{"n_layer": 12, "d_model": 96, "n_head": 3, "n_kv_head": 1, "head_dim": 32, "d_mlp": 256, "vocab_size": 8192, "activation": "swiglu", "norm": "rmsnorm", "norm_place": "pre", "norm_eps": 1e-06, "positions": "rope", "rope_base": 10000.0, "rope_fraction": 0.25, "qk_norm": false, "attn_scale": 0.177, "bias": "qkv", "tie_embeddings": true, "parallel_block": false, "init": "normal", "init_std_qkv": 0.0634, "init_std_o": 0.0, "init_std_up": 0.0634, "init_std_down": 0.0, "init_mimetic": 0.5, "optimizer": "adamw", "lr": 0.00318, "lr_mult_o": 1.13, "beta1": 0.95, "beta2": 0.99, "lr_head": 0.0049, "grad_clip": 2.0, "warmup_steps": 576, "schedule": "wsd", "decay_fraction": 0.72, "decay_shape": "linear", "final_lr_fraction": 0.0, "batch_tokens": [8192, 16384, 24576], "seq_len": 384, "doc_mask": true, "train_tokens": 112900000, "steps": 7057, "dataset": "wikipedia_en"}
Each number is 128 + 32 x the weight over its row's rms, rounded and kept within 0 to 255. Layers, rows and columns count from 0. The size above them is the row's rms in percent of the matrix's.

# layer 2 attention query, 96x96, rms 0.17, rows 9-26,40-57,72-89, columns 0-95
size [ 90  82  86 104 111 104  96 103  85  86  90  93 103 112  84  72  77  88 115 104 100  98  94 104  96  91  97 114 103  91 127 103 124  93 103  95  77  98  83  75  81  90  95  85  99 105 107  88  89  76 110  89  93  93]
[[200 116 147 144  97 147 164 125 130 109 151 104 135  75 166 125 137 179 110  64 117  82  93 117 151 115 104 154 135 162 123 138 161 105  95 140 170 146 109 140 140 140 139 131 117 151  75  78 140  85 134 108 133 126 160 124  88 166 120 133 165 146  81 197 163 134 132 137 152 149 130 113 224 170 119  74 150 134 185 171  95 155 187  23 149 119  91 126 141 115 121 111 151 158 151 119]
 [ 95 118 138 190 154 184 185 151 100  89  95  88 114 153 103 149 134 171 150  76 192  79 161 139 177 154 145 133 129 183 124 149 139  74 146  91 152 112 100 147 142 141 113 178  98 154 117 154 175 171 135 122 130  96 135 117 168 137  43 106 118 134 122 140 164 144 111 158 167 157 151  88 125 108 148  90 100  77 147 122  77 188 119 138 134 141 191  68 131 155 140 164 140  91 139 105]
 [ 86 162 114 122 117  56 139 126  92 107  97 122 158 100 178 136 138 153 126 122 138 115  89 137  89 133 106 117 162 136 175  93 131 154 196 144 157 154 154 107 104 109 140  83  79 114  65 112 115  80  94 124 170 135 150 139 153 109 147 165 133 166  74 191  79  54 126 161 117 114 163  88 167 115 117 117  81 176 133 111 115 124 185  66 134 118  91 121 116  63 100  91 160 170 135 159]
 [146 122 125  79 132 113  84 108 139 148 124 165 152 171 135 162 135  64 121 155 156 170 114 141 129 124 118  98 105  98 133 124 148 133  90 148 129  80 151 142 155 118  48 143 152 121 157 116 135 136 133 150 115 129  93 182 125  84  82 156 117 173 173  88 121 150 117 106 121 169 125  86  84 103 150 174  58 198 141  42 165  97  70 188 173 116 128 156 133 136 125 173 123  93 100  69]
 [ 93 155 111 141 137 127 139 146 107 118 119 111 150  92 155 167 128  78 143 127  84 110 161 164 105 162 155 140 165 107 195 128 137  68 118  97  87 141 146 103  80 118 165  85 186 124  88 156 144 142 126 136 173  88 126 107 120  97 118 130 128 213 105 145  83  44 125 151 126 176 154  76 135  94  98 166 117 127 113 130 105 146 217  89 147 164 142  92 131 148  75  88 119 114  77  94]
 [205  91 176 122 182 115 113 103 180 105 121 172  96 105 106  82 155 114 106 120 178 125 130  92 133  74  67 140  93 167 105 116 106 178 108 134 136 151  95  92 171  88  82 160  99  88 171 156  74 127 151 155 140 108 159 108 143 136 116 133  82 134 124  71 122 114 110  92 125 101 128 207  79 166 111 147 133 170 115 146 133 172  77 131 109 124 110  61 119 136 187 140 110 142 142 126]
 [ 97 156 127 132 124 101 150 183 141 108 102  88 109 109 175 115 104 148 153 142 108  55 169 119 120 130 146 188 204 103 108  95 158  66 141  94 208 128 123 138 107 142 134 135 113 181  69  73 127 131 122 127 137 104 134 132 207 142 192 175 154 154 134 166 155  71  98  96 161 123 222 121 153 126 116  83  99 119 139 125 118 150 151 129 125 121 109 111 110 110  80 123 146 100 141 135]
 [120 140 140  84 165  70 119 138 189 119  90 109 129 194 130 105 115 124 127 149 211 139 130 131 131 129 104 155 142  61 173 151 107 127 151 140 134 113 180 109 142  57 158  61 125  55 119 147 132 157 116 131 135 131 111 112 136  84 131  78 111 152 105  64 106 102 157  88 103  82 171 146 110 137 108 172 141 177  89 102 213  90 108 149  98 128 111  92 136 104 130 149 145  87 156 110]
 [ 98 157 145 121 102  71  55  79  61 133 124 115 134 130 132 132 178 145 102 157 187 152  68 119 105  91 138 101 132 152 153 177  66 146 219 153 130 159 167 128 168 104 144 107 130 118 104 171  77 117  99 133 154 153 108 112 124 155 124 105  99 135 104 191  89 160 124 148 107  58 115 104 129 132 109 103 116 172  89 121 128 115 151 163  71 121  69 129 106 109 123  97 164 121 153 170]
 [180 133 112 143  73 162 175 110 134 111 167  74 189 110 138 164 123 151 130  77  87 121 102 153 157 164 133 118  87 101 164 115 152 107  75 135 101 105 130 133 165 154  98 136 116 151 135  52 178  86 123 144 126 148 129 114 122 131  78  82 134 169 124 129 168 170 137 160 162 239 128  86 188 120 122 145 107 143 185 135 154 134 151  93 177 114 170 154 169 148 147 133 126 142  93 112]
 [ 95 133 129 164 202  90 143 152 166 121  61  97 108 150 154 126 115  97 121 138 181  99 143 162 135 152  60 118 137 138 200 114 156 107 140 127 115 125 160 138 173 126 121 102 129 108 126  86 136 169  21 122 168  41 166 106 152 122 124 112  93 167 169 130 160 107 109 158  79 129 179 129 153  95 104 164 119 177 150  94 175 117 168  84 139 107 122 100 137 114 106 126 138 103 159 133]
 [146 114 177 136 103 118 179 161 168 123 138 162 114  90 129  71  97  93 105  90  51 116 163 127 138  89 120 147 109 143 123 189 104 142  96 129 165 116 126 174 157 152 134 153 138 140 136 115 107 160 148 106 110 133 138 139  79 140 152 165 144  61 153 107 210 135 149 120 162  94  97 165 128 231 120 120 184  67  97 140 118 140 141  67 146 133  70 175 110 126 120  93 117 165 148 116]
 [ 93 120 172 115 142 145  89 122  81 125 115 171 131 148  49 130 138 165 104 173 165 188 173 126 134  92 112 113 113 132 122 128  81 186 199 125 155 134 135  96 113  81 153 112 101  92 142 164  93 154 162 108  89 140 108 140 171  92 118  97  91  80 158 102  76 113 130 133 108  60 138 151  55 140 129 133 129 127  77 137 106 140  53 164  69 157 123  92  83 122 163 112 111 133 139 151]
 [119  83 181 100 185  96 137 169 200 125 104 147 137 150  82  62  89 140  88 157 177 121 159  88 106  86  87 153 160 124 122 142 120 191 155 138 192 138 112 103 134 108 146 107  93  97 122 122 117 152 129 111 106  76 160 143 116 101 150 151 122  70  89 126 181 151  98  92 170  57 144 211 102 152 148 105 153 116 136  77 133 147  89 104 128 153 110 118 115 104 125 176 115 113 149 117]
 [ 62 104 150 137 171  97 118 150  79 109 152 184 149 167 141 163 186 144 131 158  80 153  99 153 128 179 119  47 105 148 155 150 137 159 186 161 128 187 155 168 126 106  85 132 117  94  91 104 150  71 120  74  79 150 100 141 122  53 134 142 150 129 104 143  73 142 102 138 128 130 120 130 102 139 100 132  58 124 111 101  52 123 160 117 136 148 171 135 140 118 117 110 127 140 154  82]
 [ 90 124 105 155 172 112  89 130 156 143 111 133  59 182  93 116 139 162 137 124 120 183  89 162 165 110 133 123 142 145  86 170 135  88 129  90 142  92 139 107 146 145 100 137 144 178 165 130 111 184  60 125 144 122 140 157 106 114 186 151 170 119 191 139 124 168 105 155  68 113  96 157 134 129 172 148 122 167 204  82 194 107 111 183 124 118  92 116 109 135 112 164 165  76 149 170]
 [147 142 125 143  92 169 106 137  86 190 166 161 174  84 105 142  94  89 142 145  87 115 137 103 145 121 167 110 111 130 143 169 128 130 109 164  90  99  97 151  83 209 182 134 186 181 141 113 168 123 158 101 117 128 135 150  57 125  92 153 153 110 118 166 142 167 127 145 151 148  49  84 143  95 157 107 179  70 139 115 110 131 157  83 181 139 137 156 173 165 112 139 100 121  78 137]
 [ 98 173 128  73  47  56 109 132 127 125 150 158 187 102 105 108  71 160 120 172 173 132 111 131 129  68 120 131 105  64 137  87  82 186 193 144 173  71 172 110  78 131 197 124 133  97 111 112 151 109 155 111 146 168  97 120 131  55 145 133 112 147 110 144 118  89  98 136  93 109 160 128 139 151 111 141 133 113 111 124 154 109  79 147 111 140 118 160 113  79 127 143 146 130 102 161]
 [ 96  84 136  78  98 167 129  97 146 183  93 126  84 120  87 118 148 168 154 148 106 162  92 116  80 201 138 123 152  84  40 187 142 118 130 135 123 123 107 147 113 135 165 117 135 175 144 148 101 117 110 133 114 146 131 117 110  90 129 150 120  70 182 168  99 177  82 159 114  85  70 116 118 113 151 157 176 105 131 125  91 100 107 164 137 134 183 158 179 113 147 197  82 100 131 120]
 [172 132 135 141 176  79  75 105 138 131 133 134 145  92 172 121 186 106  92 145 113 121 123 150 124 133 110 156 137 119 142 154  78 118 124 165 172 183 136 162 151 134 137 131 169 127 152  22 123 165 121  88  93  73 119 135 116 131 181 146 182 122 105 103 102 154 131 122 209 137 130  87 182 171 123 133 146 150 143 141 136 128 132  98 190  81 114 102 149 116 188 169 171  68 170 113]
 [ 72 177 147 122 111 148 137 118 160 159 185  81 124 132 129 135 134  62 115 138 159 110 140 123 116 150 110 129 126 119 161 129  63  62 153  80 132 162 147 172 129  90 153  88 172  94 110 184 140 182 124 165 105 160  96 192 142 172  73 105  79 128 146 132  98 162 115 107 114 104 122  92 162 137 163 189 140 113 165 123 167 135 115 117  83 135 136 127 168 175  59 158 144  77 170 143]
 [172 127 117 146 131  82  98 109  94  83 185 130 117 134 175 146 142  68 152  94 112 136 211 145 102  96 101 112 136 121 155 114 110 114 124 158 161 146 159 135 107 194 132 150 110 127 145  51 129 157 115 114 117 104  81 176  77  77 144 134 176 170 113 110  93 106 108  61 138 155 128  73 146 137 144 144  81 175 113 137 103 163 144  78 198  84  94 130 102 117 148  72 162 138 110 136]
 [107 148 174 103 137 121 157 128 177 163 125 127 162 119 147 126 175 141  63  93 174 139  80  96 200 101 161 138 107  97 184 126 130 139  97 132  79 103 137  91 162  68 137 143 157 135  79 196 176  85 151 121 117 108 139 114 148 126  30 127  95  86 105 116 143  96 166 147 108 150  79 155  85 129 117 154 120 120 141 107 164  95 134 170  94 153 141  86 105 136 121 127  93 154 147  59]
 [144 128 140 132 141  75 100 184  88 113 156 138 126 160  98 142 158 108  97 133  85 170 175 180  28 154 124 178 144 127 106 145 113 142 145 132 130 152 139 176  45 120 143 141 125 139 162 116 130 188 160 141 112  90  98 132 121  69 131 178 138 149 110 108  41  95 139  80 130 137 115  94  71 134 154 153  88 141 138  86 124 167 128 148 154 106 107 150 126  77 140 149 135  65  97  99]
 [136 122 134 141 114 145 115 111 174 102 147 125 134 119 156 130 101  63 123 184 160 121 126 151 183  67  37  66  94 156 149  95 102 146  97 120 132 125 146  99 192 121 125 114 115 122 144 133  84 162  95  97 121 108 144 117 169 104 129 123 149 154 125  70 213 111 155  93 131 139 178 163 162 105 109  96  59 147 185 109  86 129 138 139 115 100 146  55 146 139 152 194 126 107 138 111]
 [116 154 152 117  98  74 185 160 132  92 188 155 125 109 119 103  78 112 107 116 135  62 133 129 140  74 116 156 137 141 173  89 139 134 138 129 164 103 142 118 132 114 102 125 126 152  63  90 145 132 172 139 141 185 132 108 196 194 138 158 126 168 121 175 168  82 135 111 184 111 206 182 152 167 152  65 151 107 118 106 167  97 144 146 120 117 115 112  72 105  77 100 109 142 138 155]
 [164 126 130 129  69 114 167 180 122  67 157 101 128 213 133 121  75 175 121  89 127 102 203 118 123 106 160 120 142 108 103 144 165 112  96 129 163 100 132 110 131 162 133 128  57 138 110 119 116 142 154  93 163 147 157 119 110  43 122  99 135 108 109  99 197 121 145  81 125 101 160 119 151 145 148 148 101  86 130 109  47 162 129  97 148 145 103  98 170 103 164 106 151 155 107 188]
 [138 173  91 142 109 128  82  61 118 120 125 108 124 159 166 137 160 141 160 150  81 104 139 130 159  71 112  68 161 137 117 128 116 129 127 127 147 162 177 130 152 173 129 121 123 115 122  76  72 153 137 116 186  66 131 125 129  82 184 128 128 171 112 113 101 132 159 131 146  96 166  64 148  86 112 119 124 201 127 123  52 173 179  63 152 165  85 104 102 152 113  85 149 131  90 107]
 [132  97 119 114 132 148 127  91 104 167 114 143 163 107  90 159 123 165 107 125 119 172 116 117 127 179 118 171 116  67 110 132 127 132 139 174 158 118  92 131 100 144 125 156 110 153 141 119 125 132 100 112  21 156  89 116 144 116  82 121 123 101 167 148 120 171  90 142 166 159  56 106 162 117 159 178 163 149 172 119 149 110  78 144 153 135 198 160 159 118 224 171  78  72 123 117]
 [131  79 103 131 120 125 159 122 123  93 174 144 126 159 121 152  74 143 125 118 107 193 176 142 116 140  85 133 106 143 170  84 119 147 117 161 112  72 129 133 127 134 182 129  81 121 200  60 124 166 123  91  74  85 178 147 112 103  69 134  79  64 128 144 138 100  89 107 107 114  90 162 163 116 172 141 104 126 148  41 134 134  98 118 154 118 161 111 106 106 173 166  94  93 158 165]
 [150 119 206 137 184  93 170 161 125 106  59 174 153  94 140 131 112  74 116 121  79 105  80 119 191 130 117 131 118 154 202 112 145 137 116 132 135 113 117 111 181  86  88 145 159  98  84  99 102  70 135 103 160  96 203 125 126 156 143 132 124 173  90 163 166  90 158 153 150 139 170 146 137 145  95  72 118 176  93 103 124  94 131 129 140 141 130  80 115 114 103 129 145 134 152  66]
 [114 185 150 141  94 176 142 150 159 108 171 109 110 140 133 124 132 136 139 114 151 117 132 135 141  93 144  51 107 170 142 123 120 153 162  57  85 122 149 104 128 149 139  91 151 116 153 203 110 116  80 155 163 118  66 166 155 108 153  83 118 148 164  54 140  94 169 127  80  88 176 149 116 100 115 129 112 106  84 160  76 155  81 124  78 172 113 123 104 160  78 120 172 178  88 136]
 [112 167 124 147 130 171 114 130 206 107 158  94 126 150 141 114  91  98 132 154 132  81 169 118 173  58 106  69 150 164 134 154 124 103  90  74 144 139 164 123 168 169 130 124 146 105 119 102 120 181  95  92 184  78 166 136  87 104 156 131 168 131 120  91 202 137 126  86 139  73 174 139 172 148 119 110 108 100 142 134  82 153 145  62 150 105 108 107 127 159  73 118 171 159 151 152]
 [ 97 112 131 153 202 102  80  99 100 134  98 127 108 113 151 180 227  90 191 145  85 140 138 122 140 216 139  64 134 131 147 120 106 103 119 158  79 141 132 131 119 134 133 143 170 125 125 101 130  61  89 121 105  93 112 154 100  69 130 106 136 154 104 160  90 119 118 133 118 137  89  83 117 122 130 127 102 186  98 146 106 133 145  98 136 136 148 112 127 146 120  75 145 120 159  27]
 [108 125 175 131 143 182 204 146 180 118 122 159 136 110  94 104  75 179 127  63 114 159 113 109 175 112 182 119 122 148 145 134 158  87  98 105  84  78  89  37 116  87 131 124 131 120  91 201 151 106 127 146 127 141 151 165 112 145  98 135  81 158 106 162 140 142 135 179 125 146 118 183 144 120 132 134 158  62 112 124 121 148 135 143 141 198 124  99  96 183 111 112  99 160  96 128]
 [138 162 101 152 181 174  49  68 129 184  92 137 122 141 123 154 193 129 116 178 127 117 136 154 124 145 102 132 124 130  87 175  94 103 126 138 130 162 146 203 121 122 162 126 201 118 163  98 136 142 179 118 138  54 134 116  90 112 143 145 160 119 128  83  72 143  78 172 126 108 111  84 102  85  82 120 186 150 142 135 165 162 169  92 115 111 103 170 139 160 127 118 169 105 118 135]
 [ 75 107 169  62 158  79 113 141 133 166 107 204  90 179 150 129 169 134 141 107 137 117  66 151 120  65 113 127  77 173 150  63  62 133 173 125 124 136 178 107  91 100 134 158 124  76 156 126 117 133  87 126 155 113 139 119 121 148 153 127  92 110 115 137  99 128  75 149  82 106  92 187 107 102  90 141 140 130 120 135 134 102 138 139  66 176 150 138  83 111 129 149  96 192 111  98]
 [136 153 135 124 139  92 107 144 163 141 179 134 121 153 190 121 194 144  73 136 132  67 138 113 103 101 104 105 124 133 150 166 109  91 155 130 196 150 144 180  98 110 110 139  70 124  87 115 188 144 121  98 129 112  56 101 150 118 155 180 191 130 124  72 179 106 158 112 201 169 159 148 118 162  96  95 116 125 169 152  79 149 182 137 146 168 109 173 107 105 139 126 104 140 128 155]
 [ 83 113  65 144 179 117 106 110 110 151 110  93 185 175 138 136 107 132 142  99 151 136 145 160 119 171 111 121  95 183 144 111 151 121 182 114 175  99 131 179 161 149 104 126  81 118  99 105 142 101 131 137 141 203 174 125 143 126  47 166  68 112 118 125 168 156 121 129  60 165 137  73 147 106 146 105  79 155 195 103  90 122 113 139 113 116 137 123 125 120 169 150 126  70 172 173]
 [149 148 142 156 110  80  88 155 139  91 162  81 129 112 124 142 171 130  44 149  80  75 151  94  56 137 122  63 161  92 103 161 113 128 127 138 145 205 131 188 126 150 100  96 102 150 104 151 168 115 188 140 146  48  81 121 139  86 129 151 181 142 136 138 158 144 123  88 180 164 159 128 108 159 127 117 116 147 171 161 104 154 168 152 129  97 165 125 170 118 132 121 119 151 138 144]
 [147 133 167 130 138 144 166 137 176 143 136 104 145 134 107 130 130 136 162  89 160 135  91 139  93 123 130 173 106  85  90 127 127 124  72 103 122 131  89 103 105 137  73 163 145 171 147 147 116 109 113 137  94 161  94 205 111 127  90  89  93 119 166 159 137 171 168 119  87  88  82 116 151 113 188 180 102 183 171 115 186 109  67 135 169 155 100 125 116 178  84 122 135 137 109  30]
 [ 82 163 131 127 122 148 213 143 131  87 161  79 143  76 148 146 148 134 119 113 105 124 186  98 105 150 166 226 162  62 157  96 156  48 136  92 121 170 112 134  84 177 126 118 133 138 140 149 106 113 175 153 107  48 150 157 136 122 133 187  78 162 107 114 144 116 159 109  88 163 103 100 130 144 116 117 115 186 146 142 101 138 136 121 118 167 143 114 125 150 136 140 125  98 100  83]
 [155 107 166 141 160  69 116  95 147 154 163 179 115 151 100 118 149 119 134 107 174 116 160 144 129  88 106 112  72 186 103 157 146 171  97 143 124 135 134 125 158 122 137 125  88  88 151 165  70 165 141  41 161 127 179 123 142 146 117  88 126  85 139 119 113 127  85 104 112 103  71 114  92 105 105 134 117 145 166 127 101  82 114 143 104  83 204  65 146 122 199 105  98 130 197 123]
 [116 130 105 169 119  72 135 102  94 154 116 122 147 121 167  97  95 149 179 163 150 116 129 130 125 102 114 167 156  99  98 139 163 104 135 146 187 100  83 156  95  74 139 108 116 141  29 101 111 103 126 118 124 158 186 123 156 166 174 153 131 143 112 124 192  66 133  83 142 131 193 158 137 150 120  85  72 105 142 113 175  90 163 128  87 123  90 113 165  87  92  58 119 107 152 143]
 [109 155 122 119 138 119 157  73 105 148 104 112 137 138  87 117  82 141  74 142 129 150 160 134 114 152  93 154 119  98 124 150 124 164  85 153 122  78 122 147 153 124 195  95 147 116 131 124  76 183  93 118 144  60 190 125 113 121 127  59 139  99 111 152 143  49 105 103 113  78  87 113 143  90 156 160 151 176 121  75 164  68 108 123  95  62 175  75 153 108 139 139 107 112 182 114]
 [143 156 106 118  86 153 129 125 124  78 169 103  90 120 126 131 122 151 109 135 109 101 189 101 161 179 129  95 153 162 126 134 110  85  86 108  85 137 148  94 120 145 152  91 151 120 131 177 150 205 215 117  90 118  95 108  97 107 101  85 136 151 165 177  91 141 104 172 148 113 128  90 129 210 130 100 165 177  77 119 139 138 167 120 180 106 142 105 124 133 149  55 159 172 114 165]
 [119 171 139 127 159 124  82 107 155 179 118 161 187 130 145 150 162 152  81 137 155 121  96 118  54 115  95 140  70 118 153 104  85 116 189 131 169 135 129 155 131 120 116 170  80 165 144  80 126  90  68 140 145 112  57 104 144 129 133 178 155 142 143  70 154  97 163 131 175 149 123 131 113  63 158 140 152 122 178 131 105 158 140 160 153 156  99 161  83 128 125 212  92 130 112 152]
 [ 99 140 117 142 145 109 136 138 157 163 116  83 115 101  57  88 100 124  83 113 137 125 114 125  64 165 100 134  93 106 135 141 153 101 150 107  83 119  94 178 185 137 137 152  93 130 101  76 106 118  90 115 148  57 151 161 127 181 141  56 115  86 126 154 193 119 109  82 103  58  99 155 128 104 188 172  96 156 127 130 144 108  99 134 102  89 159 124 155 146 157 176  77 111 171 101]
 [121  89 195 121  95 145 195 181 147 165 178 127  80  98 151 107 115 141 189  89 129 136  95 124 139 158 137 124 141 137  62 184 129  97 126 103  89 130 142  79 135 150 116 164 134  88 133 134 101 153 125  84  76 125 131 187 153 151 171 108 128 128 157 150 171 165 121 158 132 119 137 205 117 138  78 139 142  86  86 156  95 137 112 143 157 211  83 141 116 168 103 117 138 157  72 130]
 [172  91 163 153 125 114 145 152 143  87 114 131 124  90  77 130 110 139 194  91 123 139 123 150 144 152 143  69 136 168  87 139 145 162  82 124 124 143 160  96 144 163 115 123  84 107 218 161 126 131 162 132 119 144 133 144 139 114 118  40  59 104 156 157  83 158  89 145  76 118 152 111 102 155 132 120 132  66 112 184 144 164  72 125 101 109 137  96 172 167 149  62 158 161 106 108]
 [114  98 146 117 120  61 119 142 133 124 160 120  99 157  82 122 107 129 118 104  93 103 199 113 153 138 116 106 141 138 121 200 139 160 120 162 160  93 145 128 160 176 142  87 110 113  81 109 126 211 106  73 146  89 166 113 113  71 121 101 167  51 107 140 185 135  85  83 154  91 142 140 137 165 135 157  94 115 128 102 134  85 111  77 129  87 185 125 173 125 172 109 103 118 190 132]
 [137  99 158 112 129  96 114 238 161  97 184 130  90 119 125 122 184 102 138  78  81  98 108 134 131 149 160 101 175 134 122 155  75 119 157 121  93 192 189 127 123 172  62 151  95  97 116 121 207 138 119 130 123 110  73 145 137  81 131 151 126 143 136 129 115 176 126 114 152 156 143 151 127 166 118 144  93 100  97 187  81 151 137 117 162 175 149 173 138 163  99 130 137 146  89 110]
 [ 82 104 124 135 109 114 123 112 129 122  93 133 108 143  94 120  39 170 143 175 105 129  79 160 127 110  96 104 138 158 104 147 135 171  85 155 128  67 105 118 138  68 164 129 136 152  86 125 153 105 133 106  93 179 171 172 148 119 117  65 152 126 138 248 134 147  65 124 150 105 139 125 157 134 145 113 101  72 171  70 181 103 119 131  82  96 127 102 146 156 117 109 138 131 153  98]
 [132 158 104 113 129 175 113 178 135  90 160 125 129 127 147 137 143 118 147 124 100 115 155 123 180 165 167 117 180  91 150 134 112  77 147  94 123 143 145  99 121 188  98 139 169 137 163 121 186 151 169 179  85 145  62 118 123  95 123 174 117 124 116 108 131 210 161 164 148 128 144 120 128 150 135 114 125 123  75 165 114 216 140  78 183 177  87 198 119 166 122 162 154 128  75 143]]
# layer 2 attention key, 32x96, rms 0.156, rows 8-25, columns 0-95
size [103  94  91  80  94  98  97  92 101 105 100  89 100  97 114  88  89  83]
[[ 83 139 131 116  84 118 110 150 161 116 145  73 134 192 132 118 120 179 111 127  80 162 147 129 140 122 164 120  58  89 157 112  84 160 111  96 154  56 143 161 149 197 158 149 121 118 176 125 123 118  97 125 142 148 107 185  76 150  77 131 143 125  81 125 106 122 122 158  87 126  74 146 125  92 145  77 143  91 161  89 123 134 138 208 165 111 134 178  83 170 107 187 116 110 151 150]
 [124 136  97 135 149 171  82 155 165 169 125 128  75 193 125 114 180  95 149 161 171 149 107 126 130 158 118 111 129 100 135  89 114 117 190 126 145 154 228 139 166  79 124 125 124 118 108 112 169  96 137 142 166 142 100 118 104 105 146 118 167 122   8 139  95 115 164 150  98 155 193 176  98  76 142 105  97 156 148 124 145 112 169  89 140 140 100 111 126 149 117 156 120 146 176 137]
 [137  86 102 119  81 181 148 131 127 176  79 177 134 125  86 163  83 120 125 138 119 144 145 101 153 110 158 162 175  90 146 145 128 113 141 150 148 113 122 165 111  79 143 175 173  89 148 104 117  89  94  94 169 144 122 158 115 101 102 126  97 169  83 124 203 129 140 161  97 233 101 163 144  74 108 165  81 158 129 164 127 157 177 176  81  96 128  99 155 105 156 161 118 133 120 151]
 [118 146 121  98 230 125 111 143 151 159 107 118 113 151 152  72 190  66 122 131 163 114 115  99 127 127 129 114 176 140 147  80 164 137 143 157 153 181 156  87 116  42  37 108 148 142  84 166 152 145 172 141 106  83 132 104 196 121 170  83 148 122 115 123  93  82 131 147  94 101 139 139  77 128 118 117 136 129 108 121 133 150 136  73  99 132 134 155 148 137 123  77  88 146  98 130]
 [128 132 191 110 112  94 117 148 131  62 184 185 143 135 128 162 139 140 138 126  97 115 134 133 119 143 143 131 143 154  98 169 153 111 154 165 121 132 104 188 156 135  77 176 157 148 145 128  97 129 131 125 129  86 172 157 182 225  96 166  77 120 176 173 165 191 173 148 188 142 126  66  83 152 175  97 165 168 129 135  91 121 121 129  84 133 128 137 123 109 143 174 134 160 157 102]
 [143  95 155 121 176 171 113 131 117 169 110 103 179 140 126 108 163 103 176  99 116 105 161 117 122 102 153 123  88 183 116  42 117  97 133 147 160 161 128  25 154 133  88 149 112 135 136 161 154 107 102 150 105 152  85 124 161 108 112  87 182 173 184 105 125 149 154 169 153 176 180 143  73 115  58 102 154 118 135 171  93 154 117 141 128 148 142 133 153 154 156 149 185  99 122 152]
 [113 131  75 128 121 114 179 175  54 147 146 139 149 157  83 140 123  97 113 128 100 144 142 146 106 184 125 166 169  81 140 176 147  89 131 130  79 125  98 192 130 114 144 102 165 178 108 117 174 116 138  97 107  83 127 162 153 113 148 123 140 100 115 142 168 149 150 103 221  98 160 120 186 116 181 148  63 107 114  85 143 114 162  96 140 148 157 134 185  66  91 132  99 118 137  93]
 [184 108 101 180 127 163 169 104  69 134  82 197 131  85  87 117 140 117 100 101 173 152 151 118 149  95 156 145 152 176  95 124 137 160 156 124 140 179 110 115 107  81 128  38  92 129 147  93 137 147 133  83 127 125 150  93 112  89 145 163 100 112 121 128 128  85 173 132 175 109 202 116 142 114 126 165 120  73 153 142 156 136 116  78  95 152 111  67 157  97 175  72 123 145 137 102]
 [170 145 106 174 174 114 117 151  37 118 150 103 147 100 118 121 152 115 141 115 103 123 123 121 118 171 165 116  66 161 151 162 150 163  97 168 101 119  95  91 158 111 103 102 161 171 142 139 114 144 151  94  91 132 119 172 180 146 163  69 176  55 136  98 103  76 103  75 114 103 107  56 108 142 138 108 118 125  85 137 174 146 154  62 138 123 144 184 129 116 115  87  98 147 171 118]
 [160 122 126 104 223 113 115 168 134 104 128 135 111 132 145 104  94 115 130 128 147 135 110 125 173 123 123  99 175  66 129 119 110 114  89 139 144 156 147 129 130 129 106  96 157 160  91 135 132 156 116 172 145 127  87  51 179 133 178 138 110 115 213 131 102 160 104  51 120  87 126 120 135 161 127 160 115 114  60 142 203 164 111  59 120  87 122 130 149 163  89  83 121 128  63 130]
 [104 130 139  58 122 143  45  87 141 145 151 138  93 212 143 147 160 156 133 130 129 125 123 129 119 171 136 129  98 137 143  92 116 125 160 116 128  69 155 110 154 119 100 145 116 120 168 138 125 120 135 145 112 146 106 164  93 132 105 124 162 137  16 155  98 141 124 188  75 204  94 137  86 103 129  97 127 125 144 102  69 137 160 211 138 154 118 147 119 152 128 171 115 137 198 140]
 [134  99 116 111 211  91 128  91  71 193 169 161 175 153  98 115 181 113 102 163 121  82  94 150  89 136 141 123  67 163 152 128 158 104 124 164 139 122  84  68 123 117 103 152 143 135 146 174 115 149 180 110  73 108  87 155 155 128 129  79 130  53 116 119 203  93  77 154 168 127 144 136  99 113 161 131 116 117 162  73 134 144 128 133 117 140 134 164 167 123 160 121  84 159 130 138]
 [180  95 162 174  67 101 130 196 119 105 174 125 104 119 169 134 109  82 131 140 155 107 112 116 116 148  85 108 135 135  65 118 154 157 134  98  86 104 119 173 175 161 155  90 121 104 118  96 129 137 139 105 131 124 156 152  52 105 185 170 105 144 122 134 119 180 125  46 195 109 200 157 160 152 115 146 134 109 174  92 143 120 135  70 120 115 109 114 147 115 110 114 185 159  96 108]
 [113  96  96 121  87  78 182 124 159  97  96  95 127  89 106  88  90  75 120 141  91 132 143 116 140 132 134 156 228 122 160 169 154  99  88 131 113 118  99 126  73 135 156 114 189 145 130 125 137 100 152 115 104 128 180 137 117 145 164 151 108 159 183 144 149 144  92  93 128 109 133  86 164 219 136 128 164 128  44 115 192 112  89 102 104 109 149 116 159 115  97  93 152  96 115 138]
 [125 134  77 207 163 108 132 160  89  99 111 127 132  81 102  81 138 125 146 139 141 124 103 104 144 155 135 103 147  61 122 212 128 127  95 149 125 140 110 182 150  95 169  99 165 127 106 101 122 103 110  73 138 106 171 137 130  97 158  93 143  84 157 109 144  94 123  89 124  59 148 135 180 105 162 150  88 164 149 141 172 113 138  94  76 124 160 133 200  63 136  93 104 174 156  93]
 [104 129 149  92 111  44  99 143 228 105  94 102 141 171 160  76 135 128 128 108 139 101 111 104  86 101 121 108 140 111  93  92 131 128 145 163 163 112 163 178 168 109  55 158 155 129 140 150  97 137 128 157 181 134 152 158 123 144 198 153 121 137 109 115  77  89 164 131  61 143 130 185 110 172 119  98 170 121 139 121 140 142 117 162  94  87  74 149 138 152  85 162 164 127 103 149]
 [166 117 117 164 106 109 139 107 149 104 124 136 130  98 132 158  94  99 159  93 141 123 127 142 143 112 149 171 117 106  95 175 143 175  69 119 117  51 126 130  94 145  90 191 109 125 114 208 105 128 158 148 162 214 159 118 142 142  63 159  49  91 148 153 151 131  93  53 151 100  77  92 151 102 184 122 153  95 145 119 173 109 133 169  90 113 149 144 155 111 156 104 118 117 116 137]
 [ 90 146 164 124 140 128 123 114 237 109 132  92 132 112 139 119 121 179 159 146 146 103  93 128 141  97  74  51 125 101 134 128  85 103 112 113 149 142 169 137 161 154 155 148  97  72 141 121 125 110  45 168 159 129  84  62  99 104 113 131 135 195 150 102 138 201  86 150  96 167 137 153 116 144 100 128 129 185 162 155 101 120  97 136 118 125 115 115 106 178 136 183 150 158 103 105]]